Weights of a small GPT-style language model, trained from scratch on English Wikipedia.
Size: 9 layers, width 256, 4 heads of 64, MLP 704 GeGLU, vocabulary 2048, 7.76M parameters.
Each number is 128 + 24 x the weight over the matrix's rms, rounded and kept within 0 to 255. Layers, rows and columns count from 0. Numbers have three digits each.

# gate: layer 5 MLP gate, 704x256, rms 0.295, rows 107-226, columns 128-159
# up: layer 5 MLP up, 704x256, rms 0.302, rows 107-226, columns 128-159
# down: layer 5 MLP down (transposed), 704x256, rms 0.276, rows 107-226, columns 128-159
gate107:127130123179131127126152130172105124127124128130123141137146098142145169138129127123124159097144
up107:125114154104137129117140150094121172161149111124134061150103120148105096099183157105118111133121
down107:142147138126107120118116121119096093147104092120109128126131106136128114143117073167103138126138
gate108:081122128094172157061137143118160105118147146106177112087165106126160134111175119084092113135160
up108:164135071121134144154128115135137122134144117097137092117127099182133103087157121138145119163128
down108:123113118103133132157158140122106103105143162172142123165144122119140127132121143113120157109131
gate109:188102120112116124095138132124125105153142136131146150132151143147099124141138064112081102094126
up109:126136159137121140112111106144121128152173098126140158107094149142134088104170111108119142122123
down109:119122110105142127138122150102176115113093108144074103140111145093111143129089155142100127120140
gate110:121152140123128128146097155097160096111085123162141136131112107160190126160094139141112132132121
up110:131123113120146125102113136106085132146161133111142103126103138145139123133177131119127153167148
down110:132142116142165141116165147102158116106146120144152102126134126111138159099065134143133109115064
gate111:154141166125140149113135136105126150114134125129125138137075099153061103140091075144112145126126
up111:069160083100132106156095150125105129106092129146130130116112142083141124097153147115136146092118
down111:152136102120138103168128159150113115126161113129150112141088131122111118092162166153132171071136
gate112:133116134167141135132079106099174120104135138129110139202142139127110141170140109137123045179109
up112:142093140097148124078092091118142120090150126136143123142100112166108134145128155108146102116147
down112:125185097081109152134117122160170136100109172092174140110134158146144095091140128151104160093130
gate113:150139148122129126146089144136080154098120114120115113113128125129121151125110114137127092139104
up113:163150141109102163121125119136184116168136146142112121139124125128133123121127108109155091128109
down113:140099097139092129129115113124094126128123143121097110113097119150121127108149107126147113166131
gate114:112141163145124116149121098141134089082098132130136138131162131103154097126109069183109116104114
up114:107129117125112137112098141131149143125103113123135140135140111129178142139139147122136119113112
down114:104125108139100165148102143121109127177075164096105127149107126172094125089114120108122085130130
gate115:114120179089140158145119121119097151118162124131143087095133131126105150134141136124122152130165
up115:134169095134087094132157131129160124167102130165129102124134143134134128098126127147146108140112
down115:105132135141165130136110118143149146097127144150125128154152156097140124156132073107127132068104
gate116:135116104099146092130144137152158106142076155131177119120063131151130137145157121079142134123201
up116:154129114142103109086100098159128121134151145148100140152141112154105123132120125167139101206151
down116:133119065151137161124124119153114151152107124088159106138103159087140113154115117100108126153135
gate117:144179126117137138113129147156129126157122137164129099171157141130071095136141131122183072153088
up117:144110109109130107149113086128157134121102143159124134162144109119134158111103141101118114131199
down117:118151091129144100130090167122124156149107149161127175138181117106137135101139109136127108154056
gate118:135162136135129100119123090082083112163151106168146132156136162098114142121154124136138106146157
up118:138104144144099139130057161102124118114128140091112111117133127131143142101111114114161137123107
down118:112127080133133170104095084067118104148132151100132136143144138119097182092146131088137138093132
gate119:105121107149135123115114146111149103107142105181098093122120104140140139135135161162084110094136
up119:121166128137129106115097139131146127109139155112115124129152131177193160111168117103118139136135
down119:166138115161180076146147098165111093135148118123131165107139068162144050129114120141143133092182
gate120:142109137140088137127137112111152108140142148122111093086118151132109113138084128144098130127165
up120:101127152142083123145119171141108138151145126156132092137144100125159113154098108132180120166162
down120:134132139147135155144152163115125113122119160138089167099183135114106125166126162078100139106136
gate121:118168101175116163181112088127146139112125108090133166125138123165080108167097121103143119150119
up121:126106135126126146125101126115145101116146117158103169098146108174158129181123140123128113129120
down121:136136114076121119187116153098117154068131093133094134102110137138150158159070120147137167111152
gate122:155153084126106097108160170142147135126107130167169163100109113179090100128128114168119130135132
up122:122126157097079131164128141162106179148121120094112150144131147138132129141114114115144160108158
down122:125137139112165142077153157083127124126128134158130084113112117127134113153089142119103111159118
gate123:119129140109146167066141135114126105120143122145128099140125124112110138128115097158149078117177
up123:122128088136162127123103107127120077091096156110138136124155128104140137114148132155096123151072
down123:139169127168115127095085159144107121157081122130125130131123084137141121181093129131136139149077
gate124:120148103096118093117111113098145132105129128120142145075132098116131170162135202116149135179114
up124:137121147125120147126060163134123098105136098128119151126157090096076110171118134127102122144139
down124:119123127140152147166119134147117115143129109049128122125166098083098150117136112100078129117161
gate125:125120102104157134169089161133152137111161134046114121135101121177118121132093147119104169117104
up125:122153081121171050113125115138139140119127149094105101132158084142154127105074128093173148120160
down125:140125135146134120174103132141137138130116113116097153154156137173153119161107153163086141172107
gate126:145099047117170136115165163107129102136178156076129118146114139127139133164096147121153189115165
up126:166109157125098130110126096169146123106110098127147125185106175136146135095099152151089158097132
down126:120132126124146110161174119082170114114117064148125155154119130155093137109168131153151121117164
gate127:105115127120087098133132117117164124080139135187130145111188131122148102117129147116090132127200
up127:143141083136159133112113117149131108164122170149134145161086114141116139125138072146152096144127
down127:086112117100138095162132083145091146140149115108098132177141099180087092185142152135141156166088
gate128:111087130058116138108166143146137140154129089142121143107103117146135094113135107125098118134144
up128:059132149135128115143118110128121164125107126168159139139097152169149088146101150140133105121146
down128:141129141138108132123165135153167153167125147116129103101161158164124127123119098133164150112087
gate129:129117104128158154086144101082121134118140082148134150134152128074106105136130118112100103126114
up129:153126131114114127142170121140106113115124100160154122079143159160087082134106152112114098137123
down129:140196110095090124167110168114168152155142124106128125156140110141123129150103155160183117153087
gate130:138104121168138127109157142088130133133109106167122123138125082158112134119150134124099128144154
up130:145148104126093100123076111164151144120136102129119166123100159082122137118152088141135122098118
down130:119107119125108120103171114118074130170123151147130063135155159135143103172159137145136117135140
gate131:128142113074146204096130139161162072104143096141138182106115093128086071186140140135113122153100
up131:153128193148153094142088091101146141105128107134115108155087123143157151142159169120123113105115
down131:117125161153102128128121128143101113176148142110114099154181135131140128124084127124151113151053
gate132:123131156105132134112153152129144138094201107169137166117142202115107082141096128156103128167146
up132:141167073133133116085143106155145183138113159113107130128080170101154150107107110135153150076127
down132:150127152138134122136099159121122114117150151129173142144077098129119144135123141153144126120139
gate133:140145101158125103116121149142119094112173110152160157160150098134144135127159111101163089126146
up133:160116155142143111123112136104119120112117132135118121116120116108154174123105120174108115153143
down133:151114112102104152148186117084139107129155150145084070108136136104119117082152115163153134135132
gate134:124113141137117132123132114137128063129137109113154121124124158085119067121141134151126132136102
up134:134098102165112133157145124151119173106151125126151155160137114100158203145088142089155095162148
down134:137125109110106138172132115108120126086101139151144105073117140141103154087179100098131137172139
gate135:109129110146109149113131119118116105127129169153128143158184120126150190139099131127132097132079
up135:122126179104136119133129110106135117120100145163116132120129155124105157122088122154097130148126
down135:145082129153188150090152133138122128079129087133098132136136090127091088107140124119169061126138
gate136:126157132174166131135115169092149120144178117116111148140150150123147108163112131163141135158111
up136:112136122118110143139110119089079174178161121149121140124122135114127167129138124141165131149101
down136:121137107105109117115089141125104140128165109124137159071143128125140133156104093139138102150151
gate137:139137114130113134157114143122154119179101136109128112148161105160140124114112135139093129119145
up137:144081115113108123130135107102134121097130148112091064144147086126134112115097112161110122144119
down137:099133101159134172126123050102104123141112128132130114083125129135105111120142136148124110118140
gate138:127134125089174119113148117120129134098096145171100135082147140127095108101102178115118069100104
up138:124163101129129122119143122148133133126151134124122148142149134096135174119106149101138127141181
down138:113124186138141135129145146146086171089117160159167163162102106169184125107119100135146094189105
gate139:105144134133124150167222139151091088092114112082130068071161125126160099141088111127163123128128
up139:122113117121152100176095096145152112129157099121102124178164110097128178120126153118115111126087
down139:124100059109130112133121074115100137111176130161101138168189137132118136096126116135111160148146
gate140:125119172127110203150150126134138128133175126121107185106133110138173113128140101118070161112145
up140:107112103120163112141163063159108084118127150174161088125132162087091128109129143133124128125105
down140:136142122144126142133159082132143117082116095130122161154111115161123150120138150129136159135136
gate141:143133145145128099121121141116143117118157109126124094120139118120143136163141161130126137133140
up141:123162127131133131136162123142134170112115161109073127144117119143182087138162111086139157132089
down141:175133116143121143126119141113137110115158127117095136121135133111128161102128124135148139139104
gate142:175156137136115141157104108203120127116166142101156119100102098158170147176166095167151132114148
up142:133109118119123126141150111116113128138104132177141105160142071107065144137124104063112141135123
down142:108096134071142136135137184141148122102159073143190121102118144151108150117144162161130160161100
gate143:117138180078076098103122119122142058140111114137114125154130087128140124160153137151187113158147
up143:116113127110116138152163141127142154127153117139146074086149147112119132167116100130136100105162
down143:131125136131143124128091105096121120153057124118134127103175128100109117119124137155091104143116
gate144:108140140155132135139139088156098155143131101120099101134159130135162140131119150113176142109121
up144:128124136140113152135094152132186112123129142118141154106114134127116139147130167130151146126170
down144:121133154161142145120151150079098165134132090132101128135081141082124133139139082097176096101139
gate145:139128128159155122117130149134136132119130125143155114201133109136114109144110129141128149121095
up145:111112117117076164108120116147125129099128113185139154141132161102140128116115085154115142156109
down145:148156137130140168077097135135110135139149099154144126103098098166144120106131117167116121124119
gate146:102116133138139103067121121130125130134157092104111113128125156139142139192126146122124126168172
up146:099087133131110108169132121089136131136089120137115115143154141105116143101103154109103139103135
down146:099155177142156125158131112124108101126142104082148122184162107128155128111116141115136124109108
gate147:115128143140093147154123148170114141162123141075162175119100139156156098142098134148136138111129
up147:143060123124114144145108118113119119112103101133092077139123134115104120099150108127114092155148
down147:141152115095131146156139132105126135105115158136125121133124131131146163119186125139112112110104
gate148:141119132109106158118086128128124143118123107146096114151147178117088135133127097138110167156132
up148:112126144134116124134141095140128098108165148175097135117160070137154122144161152137189126169116
down148:122172144169100144158115105131120117139095125138122107105122143094078111183109154129141137101187
gate149:113132087113147149131114126114144065133159082122129124158117127119147104140111128152094134094102
up149:103169110130166143121108162139118106093149106090091136132132108125128113128104139108057142106080
down149:103113109152125114086118102116131136111095146143118148132119135117116141098155146166139187129124
gate150:129140108130103110145129138113147178107127130105114129141135096118137138143139078121174136133150
up150:145120087111142130110138077127124101113101124117130111199096131106116113151094099119128078111145
down150:131148193125134144175132144135123158096127126121112092117123167146121098116116112099131130127158
gate151:085156144097121077157111107146145080133146096160140124156130154126188128117120104190126101146146
up151:113138148108135132070107110145111117131162136164131151099130101166114127103153168120124109101106
down151:118089119096143117077136119134158135135128142165138159128137098108145128128088136109112105127133
gate152:139124154113099143146143134119105128114155101113160093101183125153138142129128144122119131142148
up152:081136094145153111191107111167114127135113115118106143133142138129158141113112119109112125089113
down152:152116093119101140133122088102123147118177109120145143091149132130095115123122142103100118112131
gate153:155095103149128144119139162123138102123143149131109114123091098142115129070134166173149126137119
up153:143169153102139128080137108143097111142138172138151114144151120073136111135123138145140086112101
down153:131106134145144166097146131134125133143139084108117129098100121127141161135118115114121143154163
gate154:118104134184075122099121152118140068092162119115138144174090145137104117140151096087173156121101
up154:140182133121113125097119124108113081110148106125178137121120102104095094104104071159147179132165
down154:173163099138128076113145137133099144110099138113096131104100176157106152155155145105142105087107
gate155:124141069133148074112157117127124110143088131129094123134143132186121108139151120145132142124150
up155:122126093132105133153178132103173104072113135154133158125127093153161144141136156139089125117162
down155:110125139139159138100147112098154110163123155123096133129087106157081166103153093129155132123149
gate156:129087176105111152171128103136173118103108113150111120118128121124114108147149142164118193098140
up156:123132138106109124143132121165115118131157127136122149077084175097105122121138125125111110146160
down156:123103122159125150098114113132144096172081133105156128083096136128099116072126128144108132096110
gate157:125136121163167127140165142130182130155106124138134086132101120117106128084138150160110092151137
up157:123127111125161118132157114147116110161117073135167124096181202167169117135124115157124118159087
down157:150143162151149139151116114147137109094112128083104108136094119126133141097101130104143127113195
gate158:131131120148164129090155129105142136135136136149075142175142133133122155113123090148176127189151
up158:114155138149124116104096124160107161116153077118121084130081123126077096107166133129107091113088
down158:127146134137128132146130104112151099200145190102079137092171126127149101120091169126105077140112
gate159:142149079162165105156124131147142103178143098107102139135111085166082113159135110139099135110122
up159:141127139150103077103113087137126122102106128121137114107102197143136147101118106134140104152104
down159:152116109161119126171131093158154151149162148138094126171128137129112064129132107111132133162137
gate160:131137139135092119172137099129154170151113101115141162132152159098107125104086111131123117110114
up160:115166097094119126129111161154138079123138157149140121158138098105132137121132157130165148151198
down160:081153101147103075096105117127097081129150138161085098141123116177126096171113101146122124128137
gate161:145122097154126173124105118139165142150125099120093121158144117200166172157127124115128112142158
up161:070104085186145125103100143120129127133127141129101102177129161150137127123132136100139115148206
down161:194152154147111132150162151190144150162119090176084157099108139147068136156164139109106156101104
gate162:108164154135152167154107116099141114145127108119116135154154160166128134123096151085139145134107
up162:081104155104123166166108100106114190149133136086100076137171081126113151133193135090126141139134
down162:132142124199138098123091148146111121160144169106129136110144136130128106145138121131136145116166
gate163:090138148130117144171131122144153147147137148091136093132102103082130084132104150108133181117145
up163:136083063149156105106121156160149134086110117109155133103119145068131120157171126129144133125143
down163:130138136128106161133111127128163125127081179104149151152150142144125138113155152175138126093135
gate164:106106153106130133110124144131173143128171146164126149158100182120140129132070128169080159137133
up164:163125145095102144091143126154134139152137168148115069141181118101176106109147127204093142101092
down164:114099135142162122117099146087176134123118151107141129111128122153150143147116168143088122110142
gate165:145130130164128129133098102150131114150145163122113166121133155115157119115121151125121109120167
up165:104141091159143107100170128116154106092135163145165122139168099134131165114120130097135118150120
down165:133112112137136123150127120128112116119122110154118108087142121147081124087165146168202089135125
gate166:142141094110149112121121147128166113106154122134081131121137152122109109143133131109145132092121
up166:147147102139145099108136125119158149117132109125150136161138159108114141108104116076103148101130
down166:074125097105123174119149093120147179114133151114129166161117143096132114094104107161144108130144
gate167:121080131147146145167118139096132146147119109137094103124142102154128116105178127129127075144141
up167:127121147173074125116111107160149114197183074164143153119110084073141130130117091176157084142142
down167:091179123097151143147090100133120155133123137126161114155123152154149141129114127087123098117094
gate168:118159137100135119104168069157145150143154152138126122125083142157130140144113181161124098127120
up168:118169130106175110129082127139155095135157125173139089132117136138144121125138141158139129137130
down168:139164141144127129155155130136079147160093141114077066098133125182092117114106099143161125122112
gate169:127143122135134144139134136085123094112119106082143176155118109147108092144134145092167173164148
up169:091156125122142124124085130160135129097136106163150127127144132159140134124093140130132152189144
down169:141157147142123102112144143110096127138120117142146155129150141129088151150097135137109118112095
gate170:111120144117089092073129094108089109113086163114107137117134136112159113154133127119129157121121
up170:139113108106149125092130156134111114155111082153144127121139125138144122141086128097164171113132
down170:129148173157125130114186148141146158100132090133077132137114139072149090142114134137199104078151
gate171:084147108163122130150141181103107124111131127179169135099100136119113169124142155127126147166096
up171:123150105115121099140114112136111138161135105123148167140118124107122125149125120081134148134088
down171:146090117104135133102103148119155165112089119173145105139133143125117113115102105152134137139074
gate172:136137117122061153138131138132170149146131139080151129166216127112144137104122116152120117088103
up172:118163140162145134116188124071126151153114118132136164108166119116106124173162130154095085112121
down172:107116099157116099112138099095133141087046123154126097116112115099164133188127107114160162126147
gate173:118073150159165076142135106142148128152146121112176171136107123153078118138141112112102122156089
up173:136144063084104114102107181132090177131090125159125123147157129089097128109111117112135150120121
down173:128112106127142152124149097158099125134164125161154138098136120106145129132104119209174161131130
gate174:129129139141165134114173128088159121119134103157133137092149096121138131117126116090140130138106
up174:153109136138128093131090091148117156106147129107157117118121173118165154118125099157102125130140
down174:125136168100132120182106136107114114097186128075101134081138100112157107132084147149136180093112
gate175:132092114113128128134146089131155119159131125128132137092083100169120174161169106111109149109103
up175:157134128131120143180098108142103128107151145123128098134150169154119125077121122087148154117126
down175:111081124163111126123116133127119148131137138125106128090157172110142149141130122110170160127148
gate176:136107116116151134122138175129158136133109121108099129157109144115125125096124168099132097122121
up176:112149173127120133096131089149121140142112103154188107117126121105112148105142115096136150126120
down176:100152141129129117154120136111115086089138136102125144173175178115115108079139144121162126109114
gate177:104117111131127109130119107112103111121127125074165137137123129174127153112113126139086095093094
up177:128049110125106128124179137093145169116075170163111123157136096115131154105157127126121137135119
down177:123097144118153130114115080151114132121163110081120127144129127139127101142150133106123145088142
gate178:129098169121157145102138091093142102144157144091109115133100144149150102148087128129124166126093
up178:101100118116132104145138130103152129106168154141137131119130123140148121133162122148129143158154
down178:063153135111115134087090116126148155141091108134133135140154127106151129124126116107133111081106
gate179:085107182124147150098136155089128111120126119117129165090122152140119110123138125128128102122115
up179:169174111113137108126132106109127107145096178130120148152099159120131125119094136160160148103155
down179:174158162176180103140107116152163118160149134161105119069096177104124108104075080114128141087165
gate180:107150112135110153150126111125145131160114113118156126176102133141120117150053131115126097175152
up180:157103096191150114128090134139113129083121131171144143145128119190109164117095144184112136094121
down180:157130119077166105089149114138123099107119093138111132121118112132143121092140144095166138131087
gate181:088152142149127128146118095070091157150120089148154114122144146140109153126094135148146138134134
up181:093082130097119114116126123162107163161099132184114116157154123101126129131142129126128146132138
down181:118162139136140110149121181128127159132158091127117130129145135105099147118156121098146133141160
gate182:142130142124093124126100162119120110150123110116132117094118140160140097144129138131114121120099
up182:143134069158126121130112092146135162161116150075132124147163105133082156118124104138139068166119
down182:107182119161153104161126137106135154092122129143112116121112133111134112099124151133077140151134
gate183:112110146150120130101172111122169154125118132138111097143105115157157116178091135170131112143128
up183:164129135162105134108162114146126108127090128141128132128163147156176112191106121175135091148076
down183:102139091102107125113149131118104098152132112120119166095160132109096149147076110113175165114177
gate184:083147138151097119142128117138165157117104110111130135159157168150147166101132111141151103159149
up184:112092113115128127098139082146119150102143155093144124168140125098133108110080116136152173142135
down184:142155161181082113112122137122156129151106154111138120141159122170108120129103144146112072141150
gate185:120125144116140147172116124112092087074138136122124147081146109141084097121110085138078098165117
up185:129100093104084132116137150134184158126137119132147147179116123114169146148149159124135138148105
down185:167125126133082070110125146131169135117103131161129147157142103158123132153107150137153086102135
gate186:103097091135133148120168083153136132064157167140126167101142156147093096126079114114049157151100
up186:119105151151155111103156105119145081089141115142115166149126119129130143109125154178108140110120
down186:135135156103135125114160069147132149116104192108109105117156125114135107150140142151152123124096
gate187:114114097165135145139168131125139124083109103144111088145158153113154154128110167105166151111100
up187:140083143101111115149176127144139145153100120115128163131148127120146133118119114147096146122133
down187:086136182092187116146121120171125141113128124115158111092128157132135133141127141114131162128155
gate188:112146128102131147139130104126128096104103110123096126121122117103129119161158140147075121156107
up188:146090123097087145150102138129139143151170150113153133099140117103155075124117138130106121123105
down188:096129121133136112113106129119122113135129107116089116156151126145131137098113126150118131132140
gate189:137111148126113121099159142093142106092128034125126105151139067125123091126120139106127121095099
up189:117132115114157117087145141138103092192106129154138122127103136120175103096135079147159157167115
down189:153158133187152102090120165113102123117130149164152102152131105130120132114110168103105179162108
gate190:121127102118152147129117173124102115113166116135084151136117164139087112140106153141104121103123
up190:099113094128093162139114119149159147131151114138094173113095132131142153162094120111120158093153
down190:122157129135161118147120144139096166153147219133117183136156145108123184120178161127128153113154
gate191:132153133162159155107128155124127109118184096164112101122118123120113149101131165168154182172134
up191:112079115114117105165113119107170111126142147125138163091128063116141116148123101110163090130130
down191:105158101104123096126166120152112086154140085148096093194074142130121145119073140146109163134116
gate192:126152104149108132093119123170144104119157127161146138138116137131162159161135161149155126139147
up192:157147074132162122124132127134127129163119125111149152146146110137060110112126080132109101131107
down192:118121168161146185137129139141187113127107155149146106135110077120122145120121106128122148148124
gate193:126177144112137136129153099135080125160094119160073151174109152100117109109144157149115119127122
up193:121192144136145153156164117169159136097111104099068169135118128152100095082145091196111086164130
down193:180107131082094093079128148136071143132163174123111125143125173133184134123123162122110142113104
gate194:101175150137152112137120134140156098133148118091121123112117097145114151131082107116138127117113
up194:102102172083126116135145147148141113101125160131129094130156110156209180150146127129140109092135
down194:188152139148117136127121162172125109108130150098134141109118108144135118118200118116110146085150
gate195:187131127125122116134104119131091132146165114128115155142143121132098151137083096134131117159151
up195:145144139135097157186125158146131149096136148129093109101166158118153147063116137119114158136136
down195:162152106159047135123166128113130102194095155119154101137086084137100139146119106128112107127146
gate196:098147122117141093130123124091159107124129104127116116145152128118078136132112124163084104142135
up196:130114146117152079140101162101145112141143142109180120161066139112175122076150121120154189100127
down196:147194152133138105115094138159120140112114158132109130140133097136102125127120126165104156158094
gate197:107126182130142090115121118130128113098120109117138143085167169113147153136132136128148174130165
up197:121159110134173142119190137108110123138107104131163139165147139134145173111121143122168175117121
down197:128114082111147129135093132142143125137125123122128083095105116180117148092114164127096139156149
gate198:149125134095122123112151131119141146129134077177098147136117130142163153118129172150106161133068
up198:102105162094150129120150155141145159148127184148134129121126146146155086115140113110100099108137
down198:160156155111111120126122105102106128146120136120099156139105144174131109147139123161100151124113
gate199:159146108137168131100118142156122132124108114056095118113104153136140118147118131129083137136132
up199:117155107139102099123094111106115139114106083130164156073119117156151136166118152142150140147129
down199:159098107103136158167095128166127159098143172120077110148150177129093162173170160130095153141148
gate200:113150155108139149166112135124105122164133084156121136103169109168124096179105127106126158142107
up200:112116070159113097173137118157145123107121139114143104122131120144130135136159117080107109104124
down200:107115149107072138073125128150122117134153147122128093115099155147145125116106122146128147168155
gate201:113125120138157131117135158130132134086109159130117181135116094139154093121126153089133111093159
up201:127138107127123152124144118120110168139094145089125127129117109083121111130088160141119132084112
down201:115152113106123149144162117078127136122151139093137184131134131162142132151129106093101122116175
gate202:103135154124124152152145134118135117101118102146146159142110131173135168098133148111102143136122
up202:145100162093120157119119071166133136138123152139120150124144167180100112146119141122138124138113
down202:122105134103143159130121122121105119107133150113126116151138143116130106131130169139127087092184
gate203:115164179151106103161138121141150111152089156102124191106151117123109112124126119081087116125151
up203:166141150138151124173125132131116148134171161107098152118129126121132158151129088106116123153154
down203:110131129108103143151112169144131125126128097151117143154138126162084110135138141126127156106128
gate204:106139086136112129074140150156122160112147139150132080090119137117122139089084162112138100182145
up204:140174082149138098141113130167158103133103153155158162125140139112147128138132106100114102108098
down204:131143129131127169091153130115098151107163148122132145112182143090128146091103153105140155153137
gate205:125116119138138106121123157106131129092104117144133090125112163165113103138166086136073119155074
up205:142171109175146103103085140125149100132105120172152164156091132090100134109106113141117131107070
down205:166135147125103149075151145114127116136107124135141108158110091114131099143082127099152143117134
gate206:142144186126112167116103103114109096101123101159111131136127153174143128092122125148127151137155
up206:146145132108198115112152124131135138146133159126162128128121102135123180128144132139137143118132
down206:097130092129075107135167115116101109116159171155109142107087099133128097141103147171125135120126
gate207:093115097078104140150110117113139056096082119177133168101125097136124124183081119131141123137137
up207:136123155116115111157108120095110119144119160123108125141123111095121160140142122087129163148152
down207:177130077181161145128103187105096133129125113092102113055178128097121149135095084079104123100181
gate208:056071129141126140115069168153141204154124155151135134105128143161109231093120076151121089064099
up208:166088189152104089111125137091090065172084131119076128090150086082114083070152176080086155126109
down208:127146132199120110165120132139124129137140108134129108133110144110132140106123093143134158122133
gate209:139120141143140191146107150144103109145141103132177124110150130136086138126156141114174162147122
up209:096148087120144129139144115112137106130107138147098121104172126106159127133126129111150134135142
down209:153111134141135110134150132127142165082149122119145114151095163122086151109131090109116124148129
gate210:120141129121098110126179122128156084125133107137104142119165143118120086130143116155112129117151
up210:123163128167132145114122141161125120127110125145137125094063129110105183139119113120134119130121
down210:125106109164125146134148129151154136108141092134165124148158159090153144118158134144126084123131
gate211:128121073183082107147142139096126102101117144134138123112096151117122142138114115141101149105139
up211:132127139141139151143150097099127131102117170170119157167135121124131126157124101132154133144149
down211:070126180127141155133098133121124101185122140169142081135155104161121130146135157062126105130075
gate212:138108089135139095116122113138122066148149129139142137128123143134153137164117109138165150147111
up212:121112152150106105139144154112091102141159131122142113113152159106140115144128108121154132115151
down212:118100137132123097116126143112139152149105105133106112138143139146115102150145125106137162155130
gate213:131120160143077131143134103128148121142189168139136160130131100120137134150092115142159111117127
up213:123130129120129134100143114142124146141111135133142148140141131143088159148153118121122120113111
down213:119129158147140140121086142123122133110161104096101152108084144130163120131099143121130125152085
gate214:126113140111107123118141150052117092106129122130119154129145128108079108132126172094112102117088
up214:172197143096093133117169081121127123145122089109135158133161136112100096134151118147112117094121
down214:102131135153119150141142107138127120135140161113155154116163158164152160160129093140199141078099
gate215:124149159101046140130129102143144169119112144107122134129109127165151122127114134096078137120107
up215:108104140116125169103094088117129146153132098138132140118131165131098156162082140111079149157132
down215:136085158102119144161157091082096150141120177124069169103130133135134160138065122098135155096118
gate216:117128121121127131081094170131134155139141172091134098154137118094119130138190094113121152140140
up216:114150152133090139111099151096077093161166155113150116133128080146123142129103142129094114164131
down216:160128128158167154159136123124145114111113092114114147110075138118150129118111119120147116143168
gate217:124147142120126151119139121126090131132140136135152124140121157116106146139104117133143119121151
up217:140126142113148163138130122104139161137148113099137127064131111133160146120106150142087080145156
down217:091151106126125129106116097156139102136122109111130135151131177120166120133144166138100133163133
gate218:139129144106106096137113103123137157087138098125153130116108143136137136142151155112135086127112
up218:129126144147112108109104127149137096115151143124122173121156102123120125133150149091163134132152
down218:106108156119132111135129145123123132093098112135142136072134113114156168151133134145113163129142
gate219:168115102109157175132149168119159098118138101132135167113105117175112153143158117105139107106110
up219:170117168127128126105137134113155121096161120155165138084123147159130074130132122106100174101128
down219:097107131110136134098129142099145134131121121078085120134120150107133143146105127164104125155136
gate220:118146130077141106161131156081099139120147109093150126133169100140168091154143152075094137130127
up220:121145143089172147128116118110110153146152163176161151124117123138088121147132127101091127106144
down220:128109153141149105118190119136086150127114107113150153154119146129112124152126126156131120137127
gate221:135119092147141097104160137151158144126139130132107121118128105128145105146127100161136104098133
up221:154114129154139150134140134102146122111134123150093135092091131139122111132152121106094171130106
down221:120133126088148102158069087136172151111151128138114137147129129121146147149071160139135102154151
gate222:135124128136146138174137101140086118098150125107111111175158135129140132102099134170105119128135
up222:148122145138118091148101135118140158132096098106155097157155086133095088115135144144124127121083
down222:133121164128138131125139090138109142141137150150144118114081140152140157165135168071138101115100
gate223:157146139131129167145143140113116103124152126104157115145094083162107127114113103128157139130126
up223:132130175143143085109098152122140160181052078143115112138133135107116148095150128109132177088144
down223:064114095065136203106096111067106114089111092140102083116133135105132122091122156078148163143119
gate224:121117129158175145122082141153126105111126121160130153145185132123134146113080109152106127121154
up224:143122084139162118166134130134098134137093143103152142117134132140158105098079119122105131094127
down224:141107164162140117128171109110107118131099110160126082149131164126096151128159077120136156124129
gate225:143129135108101124142132103130096106116157110094125149125144081153126084157131122122114140132142
up225:113124171124111130126176088097143117123137171089152169110111148090118134130112115145138151098115
down225:147143148128108109157153112105180146102136151164109099120121135141074085123098131163117150171149
gate226:152118142110099103119112117147155114103120197132113152128113126143134133085099167134167124147144
up226:120106129161136148149122160107120124133140106111167143106112142128105098117136108122136135158127
down226:151109089124129139135155077126157167161069153137133126160113167111112133176120095166106121095154